Each number is 500 + 25 x the weight over its row's rms, rounded and kept within 0 to 999. Layers, rows and columns count from 0. Numbers have three digits each. The size before them is the row's rms in percent of the matrix's.

# down: layer 2 MLP down (transposed), 2368x896, rms 0.0306, rows 145-219, columns 280-335
# gate: layer 2 MLP gate, 2368x896, rms 0.0312, rows 146-220, columns 280-335
# up: layer 2 MLP up, 2368x896, rms 0.0314, rows 146-220, columns 280-335
down145 098:465475478509515497518531513507491581516526549488515509465519535463518534497459485507527540529507498504507547520499499528514525500495531525495502526487493473453509478574
gate146 097:471525510547485511491521502478474554506489516499511541460496484488510471494459540479507470518488516489504503497496513459558505495493471522499518436514488540491516526506
up146 094:517473457473534497472501536555510444497497492520461460533493508511515540514533489519487508492527501501485447509500476534462479467538531472481480536511501450486505467492
down146 094:466461501454479512500529435524454484494498517500531473496505493490503514523496505532497484496482524496498472515516524497499479512545488473478507494525509531443490505514
gate147 103:531520522517492508493472483508482489479504486503529510526534506488490554481472503570484512532483484493485548479542540488488545478472427485530515486495462513451522465527
up147 109:469469536472528472536513535509514471496517504481485510495505505482473476502529495514491446483492501469459502479507471581494491536476493517487509527514507535528481479508
down147 104:488506497511515490517577503505478498532459510486536527503521480479497522480481493557522459470486466473469459483526514459472522483495471547490542495495482503507508455551
gate148 095:492504485494501499511489514452523523459463430524499496490517477510466501498512523444462512508512497503500500483517469510497518487508502478471521498485482523525432494494
up148 097:512472529531498497472543492556457463535501543430505474501535495460538509516498480533530481497511507480493533512494495499506497476487493517502479517517489434433536508505
down148 098:531522497479498517516488493496490494521480504482508534568518483485509466485509479514445531479499510498449536496497505499502522478532509509509467518491528441443508528464
gate149 093:483513519479513520459504527515498496494497511475520533491489467528516523505508486503493510527472559473521536496523534467545494481503522483453508501522535461475526525524
up149 101:492455497539475508505472519483460527495521512506509507475507513510530489556504520533484486512479509484545503488480523521515464505476492517508498507496506522485473538520
down149 097:509461505489496509466488538472498476506498516494507528497519530500502504593482499491492492478476500481501516519481545519549468457490506478504514490485504484447528530513
gate150 107:485473498492505473491473485470501474488532522471477520515490463458504518508525526468526493530510458527550490512485461559503499501500497479509537482518459465511505516519
up150 105:525476513472457467476498550489509513473498514474499513503494491505515511474486474537491581503525525483495522483509514511495496499517533476485494476496553577478467494456
down150 104:471518493533497500502473504471477495530486456546494507526531494498473494534483511500511520511453502453501478505463522489525492477485441533508512446505494454515505467500
gate151 097:485491530537481462486492479483530502552478500513470459508547478467461515492495563489538490429463468494515517454512502523504488507464504502517555525517510485536560454488
up151 100:503489443510521485514516533508469495494486511471483510483485521518495513523494430500506508546538507505493526522467506490524506447539497499463496525511532481443534466512
down151 095:510473461553519475521489496480509517550450496520502488492506509494467490494473522472542498471541477501508502476484495506451518498514478529477526494479526481476468471483
gate152 090:487492509435512485543489498464509495505512517491530482528466464526490494533502507503522507485457509521476503501488498519455517480461502490528456491490476456515498481469
up152 091:486529470591483487444515503527488487506483488538464540474513524476536476501518513487516498503530497538542429519537530484551463470562492523510521503515504546511471503501
down152 090:496507542497506475473485497522443476478480485475504509515485484485483509444501533537495497506516486517499512545531466504499516514502505485509485509538462502523540478488
gate153 095:513492476474476492508483518528515485537489530491469514503521487489444520491523524463485530499488507502463481431525532518526491492490497510555492486459479519492514474500
up153 094:472527506519485509464528495469485528477520454507502481526455481523542465504489481544518482523493489493534502530508490485518524522518517509486488452525510472487508515517
down153 095:466494474472527502540515583480496471512492481476500524486477480545508537508497503521561470509498530448492486513497520480505501486520495454484465513465486504519497504539
gate154 090:473475515510504504485516471480495479483477497533537507484484494480476547520491502458502527526497459473513507485511518514524473491511506507473522473488471508493501474562
up154 096:519532516505474508484492482522500479526488497444514514513483525516527472481529470529448487468526529493513491516558484542503491501508486497515464499488536529532480468468
down154 096:489546483487515489491497530522514485521468500473516505486498505544500479474525532510486472505513532494459491508468484505470472473508449470523455511480493518536486527489
gate155 097:534527543509523512553511493479488529491447526479477506494492553475562510513487462519484520474491506463506513497510534516495519499480497523498472524481507542461491514464
up155 094:536496518515498468509519441498439518502444509496524513495500532495516469522472481516501522457503505520531531506526563471485489495475514510482504505470511485471514497512
down155 098:539491490484497531530470503469495520530489507485509529521479519505534544508503495482516531542538454453521531520498496515529537501478512506454483512415479482485513513526
gate156 098:521508559489487525482518492512488501485463490472482488432465485466479509507491499484491515528530479468496499495506515514493517492501500526548479493491467556485491494502
up156 107:532489439542498523458486522467467506486487496477510477525492555498493474489482480517498482521514449522505456406517489493496474508462431501523534465466519497503508500499
down156 100:490523473521493512514506491499495542532515502526508521497521508522472484475513556509463474513509529467482533505512462490473495519472535513486487496497485480542489497449
gate157 096:477480488473510493523503502491518512515522485472465493477454542524464491490484509512522458535451500545472503458509500530514519524533498498527508476529475522491439513471
up157 102:494497521491516499452507436515506470497491490494488497486525517512497509509477495525503469528486501462480479490535529515531491501525515509493497513522531509505528522466
down157 098:525515486508480497534575492520504537475432513492489497505510510539424522478496520497477479508526519511461483515540465499521483472536511499516558478476480465480451530474
gate158 099:497542487499521480494513493507529464520507513487510524485515530535486519498488480522495517508516513500501488509502543518478548463504527482498514523494579494521506498474
up158 100:462497501496509518493466536492481517491501504495497497490490494485520463467498498489527494499505510486497512526531499543482471564539491503544509467485450497473510518484
down158 097:494521534490478555476495527520501546479527490534534508479505496453480479435513467540521494518506478475528502501471508526500490505524529495518511473476475507488517515468
gate159 103:483499513542503472532532487506454510445464499563518462464497510494483522481450503526484479478537488474534468542502542500486547497519464545522450506493488510556551480483
up159 113:536542459473508499546465530534514460492536514464484515541462527504531532489500513516505512538489515534497495450514505496465471514455524482506524518493498484488516466526
down159 106:479499498481510549524512500524492507509507494484487493517559431495476527525486503523489494504482510487542505474518509471501499476477456482507529552495481502492478532506
gate160 111:540546513537470504474515495482523489513516502458494443478490472495491480499522528481508523493526511481499525498520467480523466492542487535493481507525541460511513503502
up160 103:494468493461504487505442479490503531470417478533511554485458460508509472478470494520496448475500526478500485515505529530497508496484483526527524474484509503482484476519
down160 106:460500458493487510517523504468495512507530505523453505464472496519504499486512527479499485517514498519505493524467525491484541519525503531540460459482490509444490496493
gate161 096:507483479498517513506543532508514522486502482449453442519450513482472484481467508470534500484464472474485486494470526519537500489463501499522437495472501489493557514475
up161 098:535486460510512451462471489511494508515488494472501466471521512493528464528515491466510498511463468480507477500495536503502501534527516509495505458491481485528505480479
down161 099:476551518492534523509510556494503465478487532524529504445499469536480526543481500511497477478470461509494539508497486514506553530514510486516465473471547526477504507498
gate162 089:459498514487531522491499502487483490526486524541504503499503505460496482500518513535476516509532496469479503491517485482518513475469478494464462541484495506486533466526
up162 089:509450495509543486493497506549509510492553470464506468517547519522473502527468475435460490506450522515525497472479520462494480524495518535545505439515470518516474504485
down162 090:484481484509546499481478538445515541513513464483539533540489503539493560485475510483461517450492466485492512521498497481474517481514536476549482491575506483507497528500
gate163 088:514483470471519507491491521518500446550505500485500545521489481530496492538528521488430490507531491526499521488508526500518507503485482461494452491483509517565488532422
up163 092:474524510547488503485498476518489570422483492521521478473464516507481514466519445510533476523494515486498497491523498482485485504532497526491515522511506491475541461541
down163 093:460519517491530521495471537507474528501522451478520466502459518501496522476502478470490475486545522489493509511474511546507478500509497503522490493552475490497505489514
gate164 102:498474497532491517475499479482500507515496511531515490515533512459494531503520517487493524539513510527495516507459511498527465525490478462508472502499522509460465492510
up164 092:517530498504491496514529523533467524470514479500465542485483498552544493509488466520489460479535508476510505483528523508472497501497502531448551511484489478534510503490
down164 099:492512464513500487510457514516487471519540531492463534486471449510478526491513532506542494523486507502492485461478512496515530504489486532509555526475491490483485471484
gate165 097:456480490509477508517501477520504506527510530503548489528493444506484464530479475511514491465477521530507535472510489521535497548467499542499509491518481487513528501485
up165 100:509519506510499507481496506493525478519465493499478529479507522471509506471507497509476531494561471504515490499509517469485453433544496486485481507445482524488485508474
down165 099:466502469498517488503524491489476483507486508501474511519505501472547492489531499468498506443537519487514508476508490488492495496490413508455530515513525504499509487483
gate166 101:538513537538535511516528472519472505495516473498474517482480495477523508471494498537498507525469460479436482449508492486521497496505505521504514495462531474509522499492
up166 100:525521528519504516469519495526480504510547466499511544481524509496504489484515497525469517543512461526458494483519527485491491484524492522498528500487522466521541488521
down166 101:487471491446451494470449516462490520451535489489454545477529469503538490495497513499493484499513516495516536468447486522465525464527504492519555477531491483506508519479
gate167 097:511505480507517487507502509508509498560475501494494511492491477502506488494483458557538498458469507537507487492554457494480479507469540500529537533487465520509537493471
up167 102:534526505533539481509473459503479493541505516449515482534474508437489456486478520507473475535493517473492487522533500478503512522479466509515480542500479505513444477491
down167 099:523489510508511511502534524517508501452510492480499518502537538538517497499537507479529530535511463473513526547492496518535539519526458533484474475504517488520510488511
gate168 094:485567511520489495468509460505465501531518507517465504513493497528455514508472528490479490516529509487476484536503508498478512503509533480541522485508487487527469472509
up168 091:475498512510518507471543510494533504450497476517500491516525504490506476478512545490527470467467488510515522506459520515501534486511519525501512536471515485469499491502
down168 096:483520478527515498475527505500559536456505481470515514551529463482477510480474499527509501497498477518507521499526521515504509485501550507484520462507491488481492504472
gate169 104:499551483487554551489466482431458514493503513471503487528514487488519502528529483516512451508498458481522492521522479511585505496521486513468511465478530455495520461503
up169 112:503477480493529501519497525515495507506478488470488547516519527489510477534494517528498454520518454500528523527490477494542509527501493459521493475438504476499501488481
down169 102:489519530491484494477497551510541518518511489501471492507561553512506494439516495505494514529494458500480467474533499505515499473493480492522505496458558497505511499509
gate170 121:517455496493501479498509487513502546499489499470514522496499493466461495470445564490506469470544513541512540466515540487505532504535495490554541465490516542535517501506
up170 112:501470500485470485476498499552516537491468521472516516508504482475469520515460515499474483496527515513518541478550509517511531456526501515552534473503508479508512514504
down170 102:511484536508483493512512547486503542510482432512519510523527502487484519482506525506484454517507509478471512503480490507515464502480501546501499509524485505467457519472
gate171 105:495435522482490505505538498479475494529476477465476501516493492496543524455491464529512490517490506506487555508503515496483487489483481488559477551484505464509495506463
up171 102:483522507476552453506496474498499518480513475498480490480514491457538501513552478530511459485533477468510536494493521485453495460508513506476535522490504492500475523473
down171 103:474556491491483482522460467508487544491517503509462473502514467493506519484480493495507494508500478506508501492535488487516533507517498528483470492503492516536491507557
gate172 090:466550480521500524537474531511431466521511475520486487523534541510497497485439500471492514586492499467454500547515531537559494501509471532502508475513490505539487473440
up172 087:456559500524521530538499488536474521478516489531526506516531495530487477488499541506511508530491486450448485500504484500530525491468462501503546443511509535556511476463
down172 094:498458524510538538508481504478497542528511507516500517531496531495492469473460502512498499511481532498510469541496477484534459489448471499510525489504478460512491504457
gate173 102:500528494511514486476504541480509500486492499533512518487516474546471498465506505456471478493473471488505506496469506534522537536456494484458539488481511445492489524536
up173 102:436498480486476504493472494494486526495515496505522530506527486510526492502473513533473488492492481455500511494484518537484521443479533498531512522530488508513512505479
down173 099:455486520483505525495461496494483490512542524484559502494514469486482484535463516453491474498507506500515505505472539520521504492519530500522506513473476459505498506480
gate174 103:491464518462508469489496473510500509516466467432517525509521467533508450534475559473494486486471475481486475489480497503496540469491490489524466537506509511508534516455
up174 100:469511479507447512525515499494517498522560539514462502509492517489461505484529474503461539465516525513519487487499453481445494507515509517456512501482498518451494527539
down174 100:523507526509432529523504535500495511484486531489490497487516487486502490451492525526558486506517517514522466501494480477516505519507488507531483526484499477478537526434
gate175 095:446504515488485517501471458505492514549470504499479496483474482465509477497506461496504502457466453501517493555463473505456480494451494488479462509487504488495474431509
up175 097:512513487506500511520526488490482477503453543497541508505536470533514516545478489499518442486493502464517459495504501509487524513484532495516557482490460486528485499483
down175 099:505496516529502471541490507467527459501493499485495470477486528485530488483517481555487453502510510514518520519520526491492526503514470511493485465499470556472530494488
gate176 093:489493486508495512495479512506537528480521541484509520521513505499433492509492498530528540513505499479502522501447502519456482505521472486481496495515495481560496528487
up176 090:472516468509508513499489503469540536454516530494526517515531497481479500487556508474523549529485506472486536482481516531484486492516469494457509520534480479511483508525
down176 095:455462494495518519506538517483511501494524492484487549494553531512506484493515501502528517527497505520485510502500485502497520503487491502489512475518501469512497523476
gate177 100:469501528511480489561505481506530493515516506489498509533472491510542525490490524466521489469523486490530469478571523505522468473487474523533464466471507554484479508479
up177 103:523541467537519514477427481488514503536478512483528456469553456530519483519506456539509500474483491513482513515482481518549484485510506466454506516505454538474504532449
down177 098:491509477493498523559528507486498466487483521490454567488463468434481511513535526525496537515468490513521540507505529478475462498519475454490504483529475487500545509508
gate178 104:492500494534508522482498511485480484494522523459492521521508540557508484500507472478437533491516452447516512493470510496499495491521494468532520508474479484526484533476
up178 105:472524497504501465445478526489511489496462523501501487480533504548494500517492550534563462532469454478538580500473453460502496501520470521491545469517497538482488472510
down178 102:483505471506482504487477512527491508529470489484519536544503516495524455477540483480535513547467518498519529474481498510489479558512490540476549492486481559522538469534
gate179 098:494511519478498501508518492502487483577536479510486527490527503508507492502531475490473528443500555519531492514456502487456532458514527531519494520509491521515460489487
up179 098:518484487557483497506520489474477526495510488564520513490469455489445471487475506476515516509477484511511467515509514531479467459480524458482521451526470513511521490503
down179 100:491562542508473531428530473511494478497524459511511517518469517464494472498530500481510526497508486506543476490462510477460523467465529475524512520508524500516486477509
gate180 096:537511534488487526487506490526455447483513537562459509473476532507525524485492481479481455487520499516544529497539468519500540524519499545469518463512479505508499461512
up180 105:486482500497494512501476510502505465505509547544489478524518553462485509522544503511506494471528514506505490526490537538492535493533498505494507481494517492481501517531
down180 098:485500509551482475510501495499503510478565450471486493497471520471534493532503506475533484531519515521541465497478478494522479459486521475503506539503534488515504461472
gate181 102:500508478480501507518491485494465535474466511514514485496515524464458480487530495516492500462469535496539492503499494485512537509480532478509501517494500497490536468547
up181 104:520493502476505503485499439489505487495528482475506500509461516457571466462526531523501485484484528479486478466430473463477505483501499465466494477479483414504539528539
down181 095:518513465517500510532501542521492468499498506511519485547531479513492506511453506490503467499502481483487474495497526515520482519479485503490482484488523530470487470453
gate182 093:476507439506499497509494487524502496530466476494529510506468500511528472497462498547497480483505517507516492509520517472522532507476537498483490519511504530491447535513
up182 091:436466470555522455455528541502506493501476487504508466511482482484504481496480475545494482493509524524516491499538475454496518520486504514479507498517516482514459503506
down182 095:444496472518536459511489489524514470502457475515464523509478474506500513471528475513529508503501493526506518506500482489476489532518494491514513510522505495450470524485
gate183 117:474537535486507494499506505516478468530497488506463472500517493518434527481524542529503424550551513487476489517481503488505478486512494472505491487486490540503488483518
up183 106:531474508486496531497524484506475513462513499507530478484445485500569496559506502482522481475513510504500490497531508478460552505496487520504519474519510489536498515494
down183 101:497480508519523504498519486522492520476484481475478497448496494451546484518486503479502523500493480496525509501529523524531485534491528495504486498541536483535496509441
gate184 106:495458490496460513508515479495470461492460489499508506512503477520524468532508498505486471486538499561478536489539513529475603458515483475480469486506521496519521503510
up184 102:493503512515479497538458491519408489479476540476537479491536480507531511482486469512488487505503464517498500454478515494467572528512518462488463505513510496512499513475
down184 105:493509504495485523512493454539491448485522533514512502469532481450511483462470508498540510528426548449485498504470469492523521488517506505459455505538522486550547523442
gate185 101:496533544512514499513499493505508451514498548517497517494543509506512471494427491512481474561491509511499499522507519482526492519540505481472538469540506507496491515453
up185 096:509493505476494504515510535531499526486504495493474536495491492496488501468538478486474503477536524534475517465523501511484495508433490531525486478465478485499522496521
down185 102:499514495481509523512470496473506486510506479486515520474496497531533508538473491504477482454539475521522513503489469470505479481513508521499542509489491537478465527483
gate186 097:463525510544463486472531516467495521465509522454491513518495483519480511540459479488479467497525496508508523457484511520493531520484512549469485485509529516473473468497
up186 098:517512513483490512517490515543551535517456470508485506464522481500496504487512514467509499523480457507489487531490501449502513487549453485467520488512506465487512540473
down186 102:484486498558467508482527485489521516509462474455532546513524515512508443513479508474495497518462450461490483506516496486532490444515507481482512496529512501494509509473
gate187 098:514512490490503510525514490487459512489486514474486492509464529527480506503473495509490517492505515522487500488510458492499544503499493488487508439523476456497510455513
up187 101:505454532473508526513554461484507506478454506493485521543503511525527513459464506491476512480504511480521485509513510547508512496481502516499504444542502509517516492548
down187 096:527505522502463446500519453478481480495531529518477482524526531509485500498468498463464549500492486470505509547508536457490513522514511471521475496451485475476499473531
gate188 097:491479492564534474470511537530490503533486465487504445504503507476483490505529483527499500481524486502499512492493478466522488552506534503515480457504504500506512491485
up188 103:516459479512535481492473515513489486537460503484521434467487523498487488489502502519521524505524553480501523490535499475497468494495527527512511504508477488497480473510
down188 102:503501476509514472534455495551520532520520481507484451481481498491499482516523509484529511549493503511553518482522540489500501506520526509488466511497484501531455489457
gate189 097:488474533471517498498571520485525519498524490444494503498495487431505533508542494501516497495488486492485467477516490520466533520462505516476470486498552509486500492489
up189 100:522546512522489481507456506492509536520546446499490526516534519528474490493480526542485509550444543520519502501474527536451461527509484458501522554528464473528508493505
down189 102:439511457535490468442549467464476510476483542513490464487483465483537473525499520508501479480528508499470492521566491556525556473449484529537502478512477535493519530494
gate190 113:463491490468464545483515526523490520481505511502538522547501506529485501548497485448484509531490504516466487509494505499487487504489495519459530491485465485481538513457
up190 101:461525492488544494492502474535498482505510474482501462515532479519496478471475482497512487491494500501472457478492514497498502457529497504518481507504459509483468498494
down190 105:465532467507519502517547513501486478528505458479490506515499504479488528480446514538496497509525458473519529502525512459498529488520496526477482477491517489526471508486
gate191 098:498543546515520536499499546522459500492487504507510460515538459460525502522475519446530487536485509490449497452510535479483452494498536554508536506470505532507500450496
up191 107:518510508515465517520481475476484523506480487457495532460487497497489486499529507525490492496553495505517541546457516513575560536519463508456473471527505495494491555486
down191 099:465511476484501531512468490521439516503513454500499504500548550526477531501537532499476487493514527526489455533502501503472509514527442529452525506548503483458508516505
gate192 087:493493457519494538482479508573487459487494507549505476469515472486484522511489536468464500521497489495488497510552477498430514516505490490540536517542537492527510494536
up192 092:491498498533498536523485534520452478496479510542498476494534469544466501527510529494536494487517485505489494494509466519441506510512480518511513484541511491480475536522
down192 093:457523519513505501484482502467479522460522538501476483488515494522521456491475510513512490502542541462492455453496501540441537543492500489540507513509537461484465524437
gate193 096:515517503496514480539494526468487521509517497506500530523523511506501488463493506519470525481532496500460466483508495514521470496483495493482506517511487533467474470475
up193 100:489533479535504498465513528465479476525519501490522510470477489508512474477526493494501541515521551502456503527481454533470565492475477474494472498482502503501483472500
down193 099:512561512504482531491496483453518475472497501475545523499500526492530492496492514491495475513460455487471497531503488537552495528494517495511495491493518468480477441502
gate194 098:503515486472537563530478549489543467511511515497444482486533496465492477459475492502465453541483467518481483506509504521509492525496435470494491500501509505531522507530
up194 098:474501456499472502489453499468453513476517487551538510510550528499502538507515483538547503511557502523496495520504479502487493479501547478480519490498483491411517474494
down194 101:491466445468480472533484494506494476501468522480498541525492488512491538569467527506481548494525504508508479515490496457497505445486497504501506502539505479507466510517
gate195 097:524502487475502470512504441455477521503487518486512521467447520498533496466508518463469522474508513516486466478550500519520507530479484524511514490504486496494490477475
up195 095:521540480500508491468507508490495489517550498521501516500512479497502479473489485489541533499480463518494505519512516503472484463546478490510515493462499573489480521461
down195 094:480510534515509530509478484468518499515528508457491501492502486507477511479511521522511525525482471492513522457522491514538476488514534484519501487546461501500476466516
gate196 094:528511476522474503515519518480543508476493508527485529487482501487525498474477449500525504494487459499488505509512524484492482533493498511518467477494501486491489496447
up196 083:513494492516481531522538475500538556503504490485486513502476505487547463496449485536475526488528459504478527534537498494467499514478520479534510474487438482521477525482
down196 092:523460492519452520501514480530531508464511499499486490493494476523518529522535505538536503490522515499501545546535515496528470483474477531510509498521495492492495509549
gate197 102:466518446482480494517525494512444479544495521517450499509527466483545520484515530515513484491507538490489519517488512496480480471517508484531501543553474477458494489517
up197 105:476454478498499507543503507497514484479493505538493486535485452491562571463475502437532501522496504462529526470523520534511472468504505477521525532572499519478506462488
down197 101:517524495504498528507535478516518522495480506498503473531481466505467516469532506506498514516491483471483513488490486470497521492526469524452519474474495542464505493482
gate198 104:443495513483536442483510510490478479504466495484486516509490535506482492468487508532492538500477506498503494446538493509503490521529568555472518543513509478492501467501
up198 108:547501484508498471481498515477495479459495506502517478464499479488520482476450484503560435511503544479506478508481477501455492531485485520464506561479501478514494525518
down198 102:504482504458489484488498517511468503464494457478520509495474557513534496512485518498535504506465487497513440532511475469494496511499475512501508559523463477480547552484
gate199 092:469503515487501496473466528508485444461494532504510519456493471496500492525505503519487494490524480503493496519496489504482524501454468487505491465496502501475512508481
up199 097:526551498486510514526498458531496488508448510473450457485482526496467518491473534471502518489511486485501441560492476496478535476473471498517483464501485485567544532493
down199 096:515528466492516533520497475527460518539495466527508502490467552506457527489462520500531535475485521479497466494476522494535517532474481493511499531492508490509507541510
gate200 102:558469508537527506514506507488507500528518496475491464486507490490464479523548508503537508514492497519504520517498501504503527494480545527493503432505469501487467461483
up200 095:461493526511508469502572498504518489531458514471488526513479496542498479505498531489531529520484530514470505530478477441533528505486502522474526477479492481473481534493
down200 099:503487502469467449496502533520444528506503477478489507427443454429541492503559502492498535528486512521511499501513510494505513504487459507501516491502527502538512502492
gate201 109:488503463529491470446502504512534494494509532504502490529495487527513470516505499484492498459496526482509496455543474502497510461505526473442534477510503509501486519479
up201 121:498526507505535476450494498493487489517514494529491494518541465513504476562504507495509519480503497484538542478519503486492535487536478499464525481516529505488480492459
down201 105:487522491499529510514475476555486486519552549501528482506504484495506522509510485510452525499478492504516542538513521508504561495512487537502515506511473493524528510508
gate202 093:464499479518467526495519471417499486465499503512552513487521499504493540478541484515455545466516492509477443564515519496521506492507457523482494508517547481481530527503
up202 093:517489510470561476520469487544489462542517492465491513514471461485512515528480487495471487513522489483540516452479468500493513501513524430488521433519456501522512517480
down202 094:487511491468527527493520505540489487543473521484531488503505492507542505473546536500477490506466511500515559474488472515490485498525486459512522487517454478522516450559
gate203 118:518497481514485452548484514485539452479468458527485521494495489548477511529475502489493534519475529505520543531531516518501494510487481522521492473490491543456508534490
up203 114:517489482486526478535516473535526510481526482509505495493454522513516486514515498490447544520490563531532520515517494495496497500476521508498494448517501526544521550500
down203 110:534522488467558511471518490556487497534475503474510492525524527518516554504537498512482528539482540433426525530505478516461478556464496543493478479507498488530510479470
gate204 104:463497470557469497508519517483505550502487526521498489535481522504512521516490526484471546503481492484485567519531493519508519551488528531491473468540473468473462518517
up204 108:494490509478494517489506523486528513492469514505459511548458511528515533513521527501509536481497492530507540531512483491490508467500486501432503533524502516462466565520
down204 104:497506496481540521524496550465514486492507446517473516518543524527502489543505482515484537463513528536540531526468554489538510531521506507459477518504483495496489512481
gate205 097:501486519497546472504504516479474466450469518481446473521488516490480509482501483514496526490534517471502478524504508470473531495512486485516478464530456530505505512526
up205 096:534490483469536513562514501486495480486484486508471540538491479516501515516464494501548550496497481476524502508468466488490474525473500493472525494493451497508512484496
down205 104:465455498491482499520532462483506534452541522499470507526431536471434527492463502514461541499485541526475511479506537509488507488503494487462500507537494479509425474510
gate206 097:533461476482504534473456546485490495481500498500497487468540515493555492527530504532525494501466484487529528491497501517518446493470481555467511514512478530536482510489
up206 094:518504491548508499496507523542514544498496523515499504514499498507520548493502483475466462516514505525488531515497476484462490546491491491496449499512549525503499510514
down206 098:461496573494520502511547521551515512507503555492470496507504490524486500435537499495541497484497569476506482511504437466485545469482499500505511489490513524480519509534
gate207 101:509535513502562502477503464478486525519516514461516492514490520475525489539502487469509504552507513514514547461453474511483535467504419537548568534463481475493518485520
up207 100:551501522538508503530485518502491525483491528484523460496512516525498506501532473527505542531496496466489535474536497520518528481514480511498506525472489483518523490508
down207 100:494493460552513508498490489532499471470520463514438517436503496505499469520479499497545503465517479499500452517519524500525539518488567493469523516522491488438475527413
gate208 113:503487499523525527499519522427484561462495496480474489499477517488485515524515507530486510492483529539444506468521507544493466443535482515519479483511520479492539483527
up208 103:485498513469502537508512495494503469473506499534498470553509464509487464506499482483496477529488533491573503487491468496518548504543496495505519484509479514507498497528
down208 104:520517501498500505495495513539501532485461515526498508520500513514537479506511505504511471487479469508507508533505474463524505533516505525474503536471510504475458475449
gate209 098:506535451501530500509489505549508520519438502488476502493501457536506499468569468495511529515509538556505516509514557514556475511437490472513466496508500540502516479480
up209 099:512449537490474517471517490470468482499514463475523532532516505505513469549477515499523484500499495490496489480480476482455526497501514507504495494481565457458487474520
down209 095:520487503486509478505491470470498466509490474524473515498491444441492506483513488505534491500491516514508478518498476466502476498479486478525457502498525487525520501507
gate210 103:512518524493525524498510482507494507500486427488493481480466511513503541501489511504424525537508481530516463498490454502495504508534545478517479517522499515496473452524
up210 106:492496519482498535505484485520516504510526516475502507519499472515506472463531501490465512475505536519482508486527485493550535503488478479492523554503517505523466433495
down210 103:458498473522488496525503483460485522463503520478477484473505470483527527513500474473553478513520534511509489533547515493507486480512477526502497467472474491508482489527
gate211 105:500461511516527531538522493464515487485529498528510494501506471549539545475456484468470506514518537467496468527505466494499504488479479470489471479486517529489480490500
up211 100:531505521525529479510511460490468485479487516502468459462513484516526520489446463481499494515504498534455441483496529475529465493491509481509445474504476516464548516472
down211 102:484565489503512457451504496470448498478487519482476534485520484503550500486497489464514473483519492499459537475502502476515481509526500511517487450449519462493507512493
gate212 094:536519486482489527529467456501472487523461480496574460535518460494454511476463456501470543489520521484486498469491468544488499462475500482504482503519519526509472489471
up212 098:509480528503533504517503497498511503520528499496460534467473535475468532545493497511550468528461506540523520541503542531525466492469494507518527493461464507555531472492
down212 099:466493472469549504504503471509482462509548511470494526464494522459491500511465505500491487491505503529483518536523533440478462465447504456522489487447475501527490474515
gate213 102:483442500525548505460509497529523470481520479488500452486471499535533532500534528538528521537487459481523513553504536514521498480497488472486496509473576531473532501527
up213 093:515494498526446491508509527481459495500522487479497529488519496432509508496487477492470474474539482528479469469490500520510520524484543471533505497518450462558510491476
down213 099:480507515471489495506487486492534537519560496468551494450495514444503455523467489495521519511510465465497519508510463494496471515508506507503526506489498479497526513532
gate214 109:479507527501526512494486473441493466521506491520525506458520523546547507492519485511474513500482479470470513480452542511470504530522499496499488486498515506487491471498
up214 105:492482514503545533494478541514526492492494497491559558434456541472523512474499475574501484491514528490414522511466481527492534541521492473473464495485483509523531478496
down214 102:491483493522497492492486532543460508455516484504493545538486473501462495504508487465531466510457465518516490523512538511476507521544503481504465487514468523503536507467
gate215 101:515501510486492507490554500475534458463514508523509471550499476541520507495497512453516512498518500481468507512482532497491500477518459493502513540503502496510476514546
up215 110:512486525523516514515464522486522490506522484516557510467513455519508488516509503488493479501530509485543495516469504513487512486468509474469520528497501477516499519508
down215 100:495501511501503519487449515476472483519488538473510523517470477553523495546499530506491485493475519517524502476511520506528495495492507452488495517512520494511489466482
gate216 100:514541497458523530526489548466483459501523461506541519519501459484446518488528548483507493480507546489488539516494513527514467500498489530521527462507483525493476458533
up216 102:474522500466487479498492490501510498498525459497491516521465502490488516476483529535478500526518503505530506505448495495513490507551495474510507530535550497522474505518
down216 104:541544493511512512506488529527506489476489439481509507499463512472480542486512504497492508528504452515482559566476515556478515516503507479472510501536534465473489455472
gate217 119:484532527486496458497517465525472493462496486492530492515498535526506510502475500499494504483465538497445497474468517516528509445533477528467477497503514460491466509514
up217 097:527456486525529527522516515500522462532512463488484457460517514495486511529499526474502505498529482526510542512515511501509439550468445486497481507476491495496532486483
down217 101:515473495507497484497482478491550511564474490528509508515557508527531510549464488466551507530497518514443483481486487470496537519524466493526512507521505514480481503504
gate218 100:497500531515501474489510471526510503530494527487503429510514515477447520538509519552479508515513500503480493514492508497478444505517539489510498496528491448532480502507
up218 099:487490460503522506510458549506501517496553518475471536508458537510563488448511485484497470487499513522502504488503506528507535486539490518466514511500514566461526516504
down218 102:513501512468488489508492507498531472511513498521510527509487517482493489484498476475538501497492461514540533459522515529519534478537492480524474534517513517465510446542
gate219 092:518493492497467493472526515461499449489497507537484558524539504507479527507496515578514470478516487511530518533503499492532477496518516513492478472525519511511493540538
up219 097:465510494482527530516485525515490518524513515469534480488484504493543487481502469465529520522523504486460468481497480511464533526466465474516522503496478475508543469495
down219 098:518497506512474511539500511515488480498532512498514528476499495492456509447543480492489515521512468515440489436486484498536467544440534521535504523517476541527519497542
gate220 106:545484481517494521554506484461492484477503486461448492486532465501515524460478476472461504522497516536535463500515511521486490537521525490459518480520518515527492441524
up220 100:506498470508464521465475497498510517461489526496497526470524483485490504474494471528477529507527496576528492462479531524526495523508478512473499503489502504501510476535